{
  "hidden_size": 512,
  "vocab_size": 8192,
  "norm_place": "pre",
  "norm_eps": 1e-05,
  "learning_rate": 0.00106,
  "lr_mult_o": 1.5,
  "max_steps": 10248,
  "dataset": "wikipedia_en"
}
Each number is 50 + 12 x the weight over its row's rms, rounded and kept within 0 to 99. Layers, rows and columns count from 0. The size before them is the row's rms in percent of the matrix's.

# layer 3 MLP up, 2048x512, rms 0.0846, rows 1160-1268, columns 128-191
097:54 63 42 58 49 63 60 60 40 58 52 40 57 57 54 45 56 38 71 43 56 58 68 72 57 54 41 53 62 59 62 50 63 69 60 53 37 42 30 56 64 66 55 24 45 35 47 58 27 60 55 57 50 60 62 51 54 45 62 68 51 51 42 43
102:41 71 57 63 25 44 39 72 58 24 53 30 69 36 51 62 54 57 46 37 63 52 31 54 43 67 41 39 41 47 43 77 45 62 42 40 52 37 44 63 46 47 54 61 61 38 29 55 56 59 49 45 51 51 49 59 56 30 57 62 50 21 27 72
102:64 42 33 66 63 54 54 48 51 37 67 42 72 69 57 40 47 68 45 47 45 47 48 58 57 58 55 49 62 57 56 51 51 46 48 47 51 56 48 67 51 52 42 52 46 43 67 59 51 49 46 62 48 40 50 56 43 50 23 35 42 60 69 57
100:44 50 38 62 30 23 40 53 43 61 39 58 48 37 77 62 48 62 87 48 55 49 54 58 55 65 50 24 50 38 42 43 45 46 55 44 66 37 20 50 44 62 48 48 61 48 46 19 50 53 49 67 44 67 38 70 47 69 57 16 45 53 56 50
095:45 43 52 44 61 72 57 54 56 38 54 47 83 52 46 64 41 38 70 48 66 56 42 51 24 48 55 67 27 62 54 65 55 65 47 50 49 46 43 37 42 63 66 76 62 51 47 57 44 55 54 51 44 43 39 64 60 35 65 49 49 64 45 54
098:58 25 51 67 42 74 52 50 28 52 58 68 66 68 40 56 34 50 44 38 40 56 61 47 49 53 51 52 35 33 44 49 40 35 30 50 47 32 76 65 45 59 47 36 41 48 43 38 64 50 39 45 39 58 51 50 59 52 65 42 52 54 57 57
098:75 62 42 27 64 67 41 33 50 19 55 56 34 36 33 63 78 62 49 59 54 63 55 52 59 44 45 52 55 60 37 47 51 55 55 75 50 51 53 39 48 47 54 62 72 50 44 63 51 36 51 49 39 55 43 49 57 48 24 50 62 53 59 45
112:63 55 38 60 53 50 69 52 51 56 48 39 32 49 53 47 43 74 38 64 34 39 47 43 64 58 57 62 50 26 59 44 52 59 52 56 64 62 50 83 46 46 39 35 57 35 76 50 42 66 45 78 43 57 49 39 40 52 53 68 58 61 45 53
094:37 33 47 46 31 37 39 60 57 61 34 47 63 42 35 57 66 43 75 41 57 50 50 51 66 50 83 40 56 44 32 34 73 61 62 64 57 42 63 66 67 51 55 47 65 37 61 44 34 44 59 34 42 56 42 27 56 53 42 53 56 52 69 58
097:28 52 52 59 70 53 63 41 30 59 58 75 48 49 71 38 47 48 41 45 45 60 51 48 55 52 42 50 55 69 46 62 59 62 58 59 38 61 38 62 40 52 40 40 39 50 52 33 48 60 36 31 43 62 31 43 43 29 55 50 50 63 53 30
100:63 59 23 58 38 83 36 34 49 66 23 33 46 37 43 53 64 55 57 61 52 61 64 39 38 53 48 40 63 37 55 50 53 65 41 50 71 48 51 55 47 58 58 09 63 39 53 58 69 54 60 37 48 42 40 50 52 28 45 34 57 46 45 46
098:36 49 55 69 58 36 61 40 44 50 60 60 40 61 71 31 36 48 59 49 39 57 38 34 42 48 59 55 46 32 72 60 40 52 34 64 73 42 28 49 45 49 50 57 36 57 55 54 48 44 34 59 65 54 49 51 75 54 66 51 51 68 72 55
092:50 53 35 54 50 50 62 57 39 72 75 48 53 42 54 59 71 56 34 60 68 60 35 47 59 52 50 48 61 56 51 40 34 20 36 58 45 49 53 51 58 23 50 70 59 55 62 43 31 72 32 62 39 42 45 61 63 51 50 37 54 69 59 50
099:40 50 23 60 44 42 27 39 45 52 69 40 61 40 38 42 68 56 50 50 46 69 49 27 42 53 36 51 60 21 47 51 50 40 40 43 55 29 46 63 52 52 41 38 65 38 42 64 58 51 31 63 77 51 56 69 49 58 51 68 44 63 23 40
106:52 68 39 61 73 58 43 44 41 41 41 41 42 36 71 44 38 55 62 41 43 26 48 46 51 53 31 45 41 37 25 39 59 60 19 68 32 55 60 49 48 54 60 41 58 52 64 57 60 63 48 65 34 33 54 58 42 38 45 43 45 49 49 54
093:49 70 39 54 42 42 43 59 47 41 40 62 52 57 56 53 56 25 54 44 63 51 33 52 54 54 44 52 55 50 37 42 50 55 48 46 48 50 52 52 54 41 67 43 64 52 51 51 53 55 48 19 53 49 34 62 55 40 35 60 61 49 24 69
093:49 62 31 42 44 30 47 52 28 40 50 43 31 49 57 59 75 47 44 42 56 44 63 46 42 47 71 36 45 49 50 62 53 38 41 29 58 35 60 67 41 47 46 40 35 44 63 37 32 40 63 59 64 31 71 57 49 58 52 48 47 58 63 61
110:59 38 67 58 50 55 50 64 53 27 48 28 30 43 33 35 83 52 58 52 61 36 48 36 47 70 54 50 44 48 59 51 62 53 53 60 57 54 45 74 46 50 38 55 41 61 38 50 45 51 69 45 45 67 45 63 59 50 48 37 46 58 56 42
095:53 34 40 66 62 32 77 46 66 36 41 56 58 47 67 43 54 49 61 48 49 46 32 50 36 33 55 65 78 74 43 67 55 45 45 48 39 45 62 46 42 40 19 61 60 62 24 53 37 60 55 36 59 55 55 47 67 51 27 42 44 41 38 68
098:40 41 46 22 60 40 42 59 53 52 60 44 36 37 59 64 23 33 50 38 66 53 43 55 53 39 44 43 48 51 44 55 45 74 71 51 50 50 44 36 37 53 55 55 45 55 66 58 23 53 61 44 33 48 61 46 51 37 40 46 46 42 46 55
102:53 37 31 61 46 34 68 43 49 60 60 64 45 75 49 29 55 67 46 66 58 62 84 40 49 46 59 37 51 29 68 49 59 60 49 56 58 73 44 58 49 40 62 41 54 75 64 69 43 52 65 52 70 39 38 56 58 38 30 31 44 34 70 19
099:48 52 46 55 37 53 52 37 58 64 55 45 54 39 42 55 61 54 39 49 65 52 34 40 42 39 39 42 56 60 37 60 44 58 53 58 34 59 46 53 68 59 50 66 66 48 39 68 47 42 55 47 59 73 57 62 50 62 67 58 43 51 51 52
101:31 61 53 56 56 46 46 53 49 43 44 36 44 61 42 35 47 39 55 34 57 77 51 48 39 28 61 49 75 44 48 65 64 52 44 50 52 37 56 34 53 51 30 37 44 37 51 46 30 60 41 50 35 69 51 44 53 44 47 39 62 35 36 41
111:45 42 49 40 53 64 49 56 20 47 51 45 45 60 59 55 42 70 43 57 45 40 56 49 40 55 64 42 64 56 58 69 68 22 36 43 38 48 59 62 29 66 39 35 40 71 41 72 47 58 43 47 42 33 64 49 42 64 43 50 43 51 65 43
097:24 46 60 60 47 35 68 55 47 63 45 43 37 53 65 32 42 37 56 49 50 59 27 64 42 57 46 56 51 42 49 35 50 39 45 60 48 50 54 56 48 64 65 44 51 43 29 62 61 47 63 49 40 64 39 66 55 34 36 49 60 53 48 80
116:81 38 56 60 43 63 25 55 49 62 49 39 31 69 23 49 47 52 49 51 54 34 54 63 55 19 64 53 48 48 46 27 50 35 65 56 45 46 36 22 31 50 53 58 57 39 57 57 44 32 74 28 37 33 40 59 64 46 68 42 59 46 47 41
094:33 20 44 42 30 59 25 41 82 46 47 50 34 54 46 62 29 56 52 56 56 33 44 57 24 46 65 54 36 61 50 13 52 49 37 59 44 71 48 56 53 50 58 77 45 55 58 43 65 42 62 51 58 62 33 45 35 36 61 40 64 53 53 49
100:70 65 70 37 63 43 49 36 63 42 49 71 37 47 44 60 34 48 49 50 60 52 41 57 47 27 63 42 63 79 21 35 58 32 20 43 55 47 53 23 68 32 59 51 53 56 66 59 46 33 61 42 48 65 66 58 79 56 81 57 46 56 56 37
094:33 53 46 34 43 47 44 50 45 39 42 18 60 27 34 38 45 53 50 60 47 44 51 66 47 62 54 57 44 31 58 74 72 47 49 40 58 60 29 54 63 32 57 30 49 52 52 58 73 44 44 49 52 46 51 58 29 41 61 46 57 42 52 33
104:52 57 67 40 68 68 35 47 58 53 46 53 73 77 52 44 55 51 28 65 49 51 25 41 51 31 35 74 47 45 51 59 49 35 47 37 54 33 50 37 70 35 46 46 34 53 41 43 44 49 47 60 40 63 66 64 47 49 69 63 42 49 46 34
101:58 58 31 68 63 31 34 65 62 61 40 43 55 41 53 53 59 60 29 43 29 43 58 42 35 47 54 45 44 46 31 30 49 61 53 51 33 52 31 53 24 49 48 55 51 62 41 53 61 17 36 51 54 55 37 48 51 54 59 45 39 28 49 61
103:51 42 69 44 53 39 53 67 55 46 68 37 48 48 46 49 53 32 25 39 50 58 66 42 40 49 51 41 67 52 56 55 73 35 31 43 39 76 55 51 57 51 41 84 69 30 38 65 61 61 42 48 48 82 46 38 44 50 45 49 44 70 53 52
100:60 44 31 59 46 71 45 51 57 53 38 53 73 48 65 45 31 35 36 55 75 42 75 47 50 56 74 47 39 61 41 59 61 49 50 61 55 48 51 36 62 58 88 43 60 39 55 62 47 61 60 42 53 47 62 59 71 57 33 72 36 56 50 52
109:49 54 56 54 60 48 55 58 48 50 40 43 56 57 65 59 56 35 37 65 41 56 56 37 50 71 48 67 58 53 36 58 51 55 47 60 50 41 34 43 52 42 54 57 28 35 51 35 50 48 73 33 52 30 45 45 41 55 51 40 28 57 31 69
101:54 64 59 25 62 39 56 44 42 38 42 59 42 47 44 46 34 49 65 36 66 55 38 64 59 60 67 38 49 71 49 39 55 44 56 39 55 60 59 43 53 62 40 26 66 59 41 49 26 55 39 49 49 51 34 58 46 54 45 58 65 50 48 27
105:39 52 53 57 65 62 38 68 54 34 59 42 46 44 58 73 60 49 42 21 57 54 38 46 37 44 46 86 40 47 55 51 32 44 53 37 60 47 45 57 63 25 43 38 38 57 41 43 35 36 41 42 45 55 55 64 32 38 53 23 60 52 41 49
100:39 55 39 54 59 64 51 50 57 61 64 48 40 27 49 57 40 55 63 59 61 66 43 49 40 51 51 52 38 59 58 50 45 57 61 48 36 57 65 51 36 70 63 46 45 44 40 49 08 53 70 47 75 72 48 41 59 39 51 53 55 40 42 50
095:36 52 55 52 42 67 47 65 28 56 27 76 38 50 57 52 58 31 39 31 58 49 40 58 52 54 42 45 65 49 41 39 47 27 34 55 68 54 34 47 55 70 53 42 63 46 52 59 52 45 57 51 33 42 59 57 55 51 51 51 48 46 39 50
095:49 37 63 73 55 30 63 53 46 57 27 39 63 23 57 60 37 34 69 53 54 54 64 69 52 59 60 41 60 57 51 33 35 63 50 65 52 74 43 43 50 48 45 22 24 54 63 45 51 90 45 62 56 67 59 30 28 55 56 29 31 56 45 48
102:41 25 42 76 44 48 38 45 25 46 37 45 42 20 40 49 47 63 42 26 68 46 24 48 54 58 45 68 25 74 50 32 77 53 57 50 69 61 65 61 47 42 44 62 24 34 50 50 47 53 47 51 27 54 48 62 55 33 54 37 65 63 47 37
103:29 55 44 58 54 65 45 46 55 57 55 47 61 52 75 58 55 47 40 40 47 45 37 44 45 61 65 52 38 52 36 54 40 34 42 68 43 43 52 63 41 42 64 51 50 43 56 38 44 39 63 27 46 38 32 40 66 52 50 40 45 54 48 26
103:38 40 79 39 61 52 53 55 39 42 58 61 39 63 46 41 58 42 47 38 51 45 47 36 52 44 68 43 59 62 54 55 75 40 45 60 20 61 47 41 52 49 40 43 45 49 36 48 48 73 65 46 56 65 17 57 69 51 57 61 49 47 35 52
104:55 65 58 58 60 62 42 64 56 69 50 58 44 28 58 47 58 60 67 61 50 58 39 64 47 38 42 52 48 61 67 43 41 42 66 38 42 58 55 45 52 33 47 51 69 30 35 55 47 67 61 53 39 54 35 46 70 57 54 44 44 48 41 44
102:64 39 30 23 40 47 49 39 58 37 56 41 59 55 40 54 66 54 50 34 24 54 53 46 44 38 63 54 65 59 60 42 35 50 35 68 43 46 55 53 54 48 41 48 25 41 59 75 38 41 51 62 53 35 36 75 43 45 68 47 49 43 64 50
102:48 47 42 53 56 36 50 74 47 57 49 61 56 55 56 58 48 40 38 38 42 40 56 52 49 51 59 59 19 24 45 55 45 51 48 63 45 54 37 70 66 76 42 65 59 48 39 59 56 38 45 38 54 52 65 49 63 66 51 32 43 43 45 48
099:47 46 55 55 55 44 48 58 54 64 36 48 46 40 44 45 35 66 61 53 51 80 43 56 51 47 57 44 49 41 50 39 41 48 61 33 58 64 42 58 62 65 37 55 49 51 55 53 55 50 64 53 45 61 67 62 52 52 37 44 53 65 44 66
107:40 53 43 69 54 70 65 69 46 62 69 53 55 63 39 39 68 56 33 40 45 51 46 63 48 59 47 50 62 47 54 61 60 64 43 44 58 59 50 30 38 57 30 80 59 48 56 59 68 54 74 73 55 73 52 38 49 53 50 43 68 52 48 35
102:55 66 37 54 39 40 55 49 52 32 52 57 75 65 43 54 46 45 52 30 70 40 54 48 65 67 40 50 41 72 46 40 64 43 47 60 43 78 46 43 46 42 54 36 48 40 48 75 39 44 63 80 43 24 40 90 56 59 56 57 27 57 22 54
119:73 51 48 29 37 55 59 61 49 53 40 39 49 56 52 79 52 57 55 47 54 41 43 45 41 55 56 54 57 42 27 40 42 63 55 56 58 43 61 52 50 34 24 39 33 56 21 57 40 48 38 37 23 52 47 41 51 51 55 40 47 49 44 57
094:38 56 39 39 34 57 57 47 52 56 47 63 43 41 40 51 55 36 50 57 56 48 69 55 44 67 42 26 43 55 60 53 61 34 44 65 48 58 62 70 49 44 49 32 46 62 73 26 51 70 36 32 61 54 43 51 55 31 83 66 52 41 53 59
101:42 63 53 55 46 71 40 52 24 32 49 55 58 54 65 50 57 38 63 61 71 55 73 61 37 37 51 45 36 54 22 60 54 46 49 60 52 50 22 47 51 47 46 50 52 50 61 54 38 51 31 61 47 63 54 54 59 42 68 57 29 13 23 64
094:65 73 56 57 44 80 57 54 37 42 24 68 40 49 33 43 64 54 53 50 47 54 40 44 49 45 46 42 35 64 44 51 49 25 36 50 29 45 58 29 63 61 64 37 85 34 26 57 42 39 63 58 64 33 47 46 63 36 33 54 56 42 77 22
101:57 49 36 44 53 65 67 43 52 51 62 57 51 62 40 50 42 45 42 23 54 28 25 47 41 49 58 51 54 43 38 68 59 50 45 42 79 58 70 44 47 65 44 41 50 30 51 38 32 62 64 29 49 57 41 54 40 36 50 35 69 54 46 81
094:56 49 55 67 31 50 25 41 53 45 18 52 40 29 38 66 44 54 42 33 55 54 51 34 51 30 31 53 35 63 42 85 40 58 47 71 66 52 43 49 67 37 47 27 50 32 50 60 72 62 59 39 41 53 56 43 53 57 46 25 69 46 44 53
096:49 60 31 32 49 60 80 58 48 60 62 36 71 50 32 53 37 39 27 28 53 40 52 52 41 59 52 48 52 56 42 71 50 36 37 51 57 50 37 53 53 71 30 40 63 05 46 43 67 73 42 40 52 59 37 50 44 54 67 41 39 41 65 45
104:33 47 64 33 48 41 60 51 50 30 74 28 56 45 43 57 69 43 63 76 51 33 53 45 48 60 45 52 40 64 42 55 52 49 41 46 57 67 44 49 54 27 55 77 58 69 70 52 51 42 63 34 65 59 60 67 50 48 61 22 38 49 41 46
097:61 56 48 51 63 46 43 43 74 56 69 66 35 54 59 41 56 38 31 49 48 35 45 66 68 56 32 80 49 64 38 52 58 39 45 62 44 69 55 59 43 59 39 41 37 70 63 30 41 40 49 41 30 61 60 61 66 46 58 51 44 52 33 79
094:50 52 54 62 22 47 41 53 30 50 10 56 55 55 50 29 32 49 64 35 50 63 36 48 21 52 34 51 69 62 67 33 55 41 59 52 50 69 51 59 40 48 48 40 47 36 60 45 33 45 70 55 48 26 46 49 49 42 57 39 54 47 66 65
094:67 51 54 58 52 56 41 46 44 44 61 55 49 58 35 60 60 68 44 43 50 69 51 58 48 35 48 48 61 59 31 85 54 34 52 56 34 66 33 36 58 43 60 29 46 52 53 58 62 64 51 48 30 44 56 52 67 45 48 66 60 67 46 33
106:51 64 45 51 39 59 45 21 56 44 46 45 43 66 43 72 49 55 50 48 38 55 41 50 63 46 61 57 63 38 51 34 44 70 41 67 43 52 53 40 53 32 62 35 64 40 37 42 34 46 58 51 48 51 44 45 41 58 53 37 53 36 35 47
101:53 25 41 49 46 41 60 58 64 46 22 56 44 62 50 44 42 60 64 48 30 40 39 39 54 64 53 58 47 41 42 46 52 70 41 70 60 61 51 59 28 56 34 37 60 57 59 46 56 53 50 31 77 51 58 61 56 63 45 48 55 48 49 50
104:59 51 45 63 53 36 33 59 50 49 62 36 41 68 51 42 64 82 52 54 48 65 43 58 33 34 64 49 36 62 70 35 72 53 50 44 48 64 34 60 36 53 64 33 57 53 51 28 38 65 48 51 58 58 31 41 52 51 42 72 85 52 46 54
099:55 49 45 67 43 59 57 56 59 33 73 33 47 41 58 53 40 42 63 54 50 53 45 53 23 45 56 52 55 38 51 54 46 59 43 73 44 77 44 56 40 60 47 42 56 66 27 50 60 62 50 43 51 63 33 58 51 49 44 23 51 37 49 48
106:37 47 57 63 73 37 42 85 39 51 26 62 47 42 43 61 42 63 42 43 46 49 37 41 43 36 47 40 47 67 70 38 60 21 48 61 65 69 45 46 39 58 50 69 36 39 72 39 38 38 39 64 49 31 70 41 84 60 46 66 72 52 45 53
108:67 55 58 61 53 43 41 28 63 63 68 77 64 48 26 56 67 57 55 62 60 56 46 51 51 52 51 52 56 42 49 44 75 49 47 60 38 54 48 50 28 15 62 50 55 56 36 49 50 56 70 43 46 41 44 56 49 43 58 67 50 55 40 29
099:42 52 58 56 40 55 50 41 54 53 80 47 72 43 57 54 43 49 47 54 39 54 42 40 49 57 45 42 35 53 57 43 49 68 55 40 33 54 56 41 39 42 51 40 24 60 59 24 52 63 51 22 60 26 51 45 36 41 59 50 68 49 42 60
107:44 61 59 79 58 34 41 49 51 50 65 57 49 44 46 50 33 23 40 52 45 44 65 35 73 55 56 57 51 43 49 46 65 38 58 40 44 51 61 60 55 45 54 26 52 59 50 71 57 61 59 66 44 42 52 40 54 39 45 45 46 50 38 51
094:72 52 74 42 43 57 39 43 39 56 60 47 31 48 65 48 77 47 60 38 48 55 35 49 58 46 32 48 52 34 36 50 72 39 65 43 64 44 43 36 45 35 60 40 53 53 31 62 54 56 65 45 16 65 47 55 47 44 52 69 50 45 59 39
099:47 59 37 57 58 59 44 46 37 51 48 42 79 52 28 49 41 70 63 51 65 41 46 59 56 35 65 47 57 49 30 38 36 47 56 31 60 47 70 48 41 46 26 37 52 57 44 59 57 50 50 38 39 54 58 63 60 71 57 42 49 54 43 72
101:32 28 35 59 46 52 59 59 63 49 44 59 65 61 58 52 50 41 70 22 75 67 54 42 50 43 32 48 62 28 52 66 53 56 48 66 48 41 44 53 44 50 36 48 46 45 35 58 51 51 31 58 35 60 55 24 56 54 50 50 38 36 45 38
101:13 48 49 34 46 45 62 17 54 55 52 56 58 27 50 47 68 49 43 19 64 55 50 49 51 55 60 62 50 47 60 54 43 65 69 61 31 73 40 46 51 43 60 35 32 47 59 45 44 54 47 27 54 52 56 33 39 54 59 49 17 59 54 49
099:53 55 39 52 21 58 59 54 54 50 36 59 52 34 55 37 28 50 34 38 63 27 39 26 45 45 42 58 41 52 60 55 50 55 55 52 42 48 55 76 43 45 44 27 66 35 75 57 60 61 48 38 45 49 42 35 47 56 38 55 24 34 63 43
086:41 39 23 38 50 48 54 70 40 48 29 56 36 54 54 49 50 62 67 50 51 70 44 38 43 42 69 48 65 48 31 61 51 45 20 48 62 29 44 52 55 69 44 49 46 27 66 29 46 62 49 63 59 76 42 49 70 47 42 52 46 55 51 28
102:69 69 71 34 34 58 45 53 44 34 55 43 54 62 24 46 44 58 62 35 54 29 55 62 40 57 64 38 61 53 34 45 43 31 32 47 49 65 57 45 40 84 43 35 80 71 47 83 32 55 50 54 56 43 49 52 43 71 52 54 42 61 50 32
137:45 16 34 57 28 56 52 48 57 46 54 51 43 47 63 50 52 36 57 55 43 43 57 57 53 44 86 35 45 53 35 47 62 40 67 53 57 52 37 39 40 60 52 46 74 44 52 53 42 61 50 40 54 52 60 59 48 71 50 46 11 58 64 63
107:45 56 37 44 31 66 48 65 43 40 65 50 69 36 54 58 27 67 37 52 60 54 38 51 26 37 55 54 56 50 50 48 56 43 54 44 58 71 56 61 28 40 46 31 50 65 42 68 30 45 34 50 80 50 52 57 54 46 44 33 62 42 31 67
107:53 53 32 48 35 52 52 43 39 23 15 72 45 65 33 42 36 48 60 40 17 53 42 72 51 64 71 43 58 46 63 60 59 75 59 45 66 51 52 56 54 59 41 26 34 34 40 50 77 37 39 55 65 64 47 43 44 58 42 36 46 51 45 41
101:70 63 35 54 67 19 38 59 45 38 44 44 52 38 58 42 40 33 31 58 64 46 65 45 51 56 51 61 59 57 30 27 51 46 26 58 45 50 57 44 52 58 61 21 37 35 67 51 71 53 39 63 28 58 79 57 52 37 58 41 68 48 31 28
102:54 65 50 51 42 57 49 53 61 57 71 49 53 32 62 57 73 47 66 63 42 72 54 42 44 41 55 44 54 56 48 34 41 53 46 40 56 46 63 44 46 68 62 31 49 67 58 53 53 56 50 55 42 30 57 35 44 44 33 42 32 63 38 57
091:52 41 52 73 74 39 53 33 47 54 47 66 45 47 57 42 53 48 50 32 58 42 51 49 67 37 61 46 52 52 55 40 51 23 51 63 38 55 45 43 51 46 38 26 44 26 34 48 34 32 54 46 63 61 45 63 42 36 51 62 53 43 55 67
107:36 73 56 39 80 46 40 52 63 25 24 54 56 43 61 57 71 66 58 61 51 53 56 50 73 56 62 84 43 39 34 51 49 39 29 50 58 55 45 41 47 25 43 54 48 60 76 40 48 68 53 66 68 45 52 41 35 52 39 51 39 47 61 49
092:49 51 57 53 26 54 43 41 42 52 50 45 51 45 52 51 27 60 63 36 75 64 48 41 31 71 46 60 38 60 58 50 42 46 66 45 29 50 45 58 46 52 51 50 63 45 43 56 38 38 68 63 43 62 44 41 73 43 42 19 44 62 48 44
097:34 53 61 35 57 29 62 48 30 48 42 42 72 27 78 52 59 67 43 56 51 60 68 62 51 42 39 61 55 36 51 50 53 52 49 34 37 43 34 41 43 68 58 38 55 56 44 69 39 55 35 64 25 58 63 70 45 82 65 69 60 41 41 70
101:49 47 56 46 50 51 52 67 64 56 61 70 69 69 61 66 49 39 44 38 58 45 54 65 46 58 42 43 56 32 84 45 72 48 30 63 57 58 43 52 49 63 53 39 65 60 48 53 56 66 58 58 61 44 49 58 40 36 54 71 38 37 40 41
099:46 60 64 48 45 55 57 45 56 52 59 54 31 62 58 79 31 70 53 40 57 66 42 42 77 35 31 49 42 45 22 46 56 41 39 69 63 43 48 51 53 44 54 17 55 56 42 43 59 37 75 55 43 60 24 55 62 39 42 41 53 71 39 35
100:51 25 37 57 30 57 54 44 68 33 36 45 37 67 50 52 36 49 72 49 58 30 71 37 52 42 35 44 67 43 45 53 47 41 49 12 37 48 49 46 39 62 36 18 57 57 20 65 72 63 56 29 40 30 60 70 36 54 66 56 49 46 55 42
104:73 73 34 56 28 30 72 52 55 36 49 45 66 64 59 49 62 56 32 50 35 47 64 61 22 47 48 55 71 44 65 54 31 59 71 61 45 32 40 44 39 45 32 29 55 57 34 51 51 33 57 35 57 60 46 62 48 22 35 50 50 40 41 58
103:49 39 34 32 54 42 26 34 55 60 51 42 71 46 64 40 28 75 57 58 51 36 42 94 47 56 47 26 48 58 58 54 61 65 29 52 55 55 56 70 29 36 33 43 44 61 29 81 48 52 47 81 55 58 65 48 48 45 47 46 35 53 68 66
095:54 53 56 54 41 47 68 60 53 77 46 38 46 40 56 57 48 63 66 39 57 56 67 31 47 38 43 66 51 52 56 62 61 34 47 60 41 61 46 45 35 52 54 72 62 51 56 52 58 39 61 50 56 40 50 52 67 52 49 50 54 47 48 44
097:63 46 59 49 42 40 60 46 54 63 61 61 46 51 49 28 55 40 54 56 41 49 54 49 57 57 62 41 36 37 61 42 39 50 50 53 45 46 56 35 53 41 39 48 33 46 59 41 33 49 49 55 52 43 61 60 50 46 63 38 27 33 46 39
103:33 42 59 43 60 45 63 59 50 44 62 64 63 46 40 58 56 43 46 40 41 54 23 45 46 53 63 37 52 62 72 48 51 49 62 43 53 33 61 41 58 54 67 61 40 44 59 56 28 77 47 49 29 51 41 24 78 42 57 52 53 57 48 49
097:45 64 44 53 56 58 53 54 39 47 54 40 61 65 47 49 16 68 33 60 25 47 44 69 73 37 71 41 64 59 48 48 53 54 36 44 54 51 35 61 50 26 67 40 20 61 44 30 55 68 51 44 45 50 48 58 67 30 73 37 60 56 54 27
100:35 40 25 56 45 31 74 50 50 48 32 55 62 51 51 35 58 34 61 40 55 42 43 61 56 42 62 55 50 39 52 37 60 63 34 52 60 45 39 46 36 54 35 39 49 58 23 40 59 45 68 41 57 54 56 47 52 56 56 51 35 53 40 45
098:44 55 48 46 43 62 50 61 49 40 51 68 44 61 50 49 52 47 50 50 57 57 42 23 56 53 43 60 35 48 52 44 37 57 76 42 51 45 82 57 61 27 52 77 36 34 32 60 73 56 85 70 51 68 56 48 52 62 45 44 65 39 53 44
105:53 60 46 80 47 66 44 49 50 43 58 30 51 35 45 42 57 58 32 39 54 51 36 31 37 64 68 44 41 49 56 26 44 53 49 47 56 46 46 46 45 45 62 31 64 39 72 28 61 55 43 36 30 54 47 62 51 44 40 46 51 63 54 72
107:38 60 59 65 48 52 62 61 53 33 37 52 56 51 59 48 30 44 47 49 52 43 53 49 41 60 59 36 56 42 75 56 54 53 44 34 49 42 57 28 53 49 16 78 49 58 47 54 34 57 62 39 39 56 46 49 16 58 44 51 49 31 28 50
104:66 40 36 50 30 48 52 43 54 49 68 61 55 61 44 50 30 41 59 67 56 44 25 61 37 49 35 54 50 50 53 52 55 45 48 59 46 54 38 68 70 76 52 35 50 43 62 63 52 65 52 45 42 46 63 36 49 53 46 45 57 68 44 54
102:37 54 43 54 48 50 75 60 69 28 55 55 60 59 45 59 67 48 75 39 53 45 40 49 43 59 27 24 33 41 79 55 58 64 41 49 42 46 48 74 32 67 46 57 51 48 46 54 44 46 30 39 59 41 54 36 55 67 28 65 59 60 39 50
096:62 67 48 54 61 64 61 61 45 50 35 57 27 58 39 57 69 57 54 27 43 40 40 38 54 41 43 57 35 56 58 50 67 61 69 40 42 37 56 56 54 63 43 19 44 42 19 58 73 46 55 69 41 46 49 46 43 41 31 71 63 66 51 39
092:59 58 18 40 37 43 54 24 60 55 20 64 57 64 48 50 73 55 31 42 59 73 33 50 37 61 34 44 29 26 44 58 58 61 71 46 57 58 42 41 62 68 37 22 64 48 42 39 61 38 46 51 58 62 58 41 46 64 46 38 57 31 43 47
097:46 58 40 62 23 53 61 44 65 55 46 53 50 37 63 56 50 40 31 43 61 45 56 42 53 59 68 47 66 52 55 53 57 47 66 44 24 58 36 62 40 60 21 57 59 56 64 52 42 53 54 39 44 61 63 55 45 65 65 29 44 44 33 57
104:57 65 50 55 63 55 71 70 68 50 38 49 76 65 61 45 70 43 50 67 54 55 56 57 41 31 49 53 45 50 45 40 45 42 51 44 40 47 48 57 64 31 57 39 65 52 49 53 51 62 43 36 62 45 53 44 40 46 58 56 57 71 57 59
101:46 37 47 62 66 50 38 52 56 72 38 54 36 42 40 53 51 36 62 61 40 37 64 55 28 55 55 39 68 49 60 50 53 51 40 37 49 48 34 36 54 46 33 31 33 52 66 70 41 43 37 66 46 57 53 43 58 70 46 56 43 46 68 52
099:41 59 48 38 52 53 55 39 43 45 51 47 47 38 42 56 48 52 60 29 47 51 60 39 34 48 52 58 44 52 48 50 40 49 44 39 46 49 52 28 62 54 66 53 32 57 71 39 51 64 47 50 43 44 54 44 48 76 60 67 53 55 55 46
097:59 43 72 31 64 63 67 54 48 40 40 53 78 39 50 29 53 48 59 64 62 59 61 51 70 54 35 51 56 58 45 50 62 54 43 33 50 48 36 52 29 56 59 29 36 40 48 84 70 64 63 65 56 34 55 24 51 45 56 44 63 68 26 46
101:51 64 29 47 43 56 73 39 46 63 55 54 49 64 41 49 47 52 64 52 65 49 70 38 55 61 41 59 61 51 24 73 49 59 48 62 54 49 41 38 50 40 37 37 67 59 49 47 40 62 51 62 39 66 40 63 64 44 52 52 60 50 51 49
099:43 46 47 45 65 49 57 52 52 46 71 51 45 64 43 50 56 65 50 47 46 36 48 35 44 31 40 77 48 67 66 52 29 54 52 46 51 35 52 57 55 47 51 51 56 51 59 81 51 58 57 46 55 58 78 49 49 57 43 34 48 50 71 61
097:63 61 48 75 57 62 59 55 42 33 58 63 57 57 57 57 46 40 65 45 41 50 43 41 47 24 56 63 48 60 45 44 48 45 38 45 43 59 42 53 32 76 55 63 55 63 37 52 59 50 36 37 55 48 63 49 58 48 49 22 55 32 43 33
102:45 58 44 45 64 50 42 50 50 60 53 29 47 64 46 37 71 74 47 48 51 48 29 47 61 71 42 58 72 53 40 45 58 58 64 53 48 43 59 53 67 44 29 47 53 45 58 47 45 31 62 62 38 41 51 41 55 60 69 45 36 53 28 51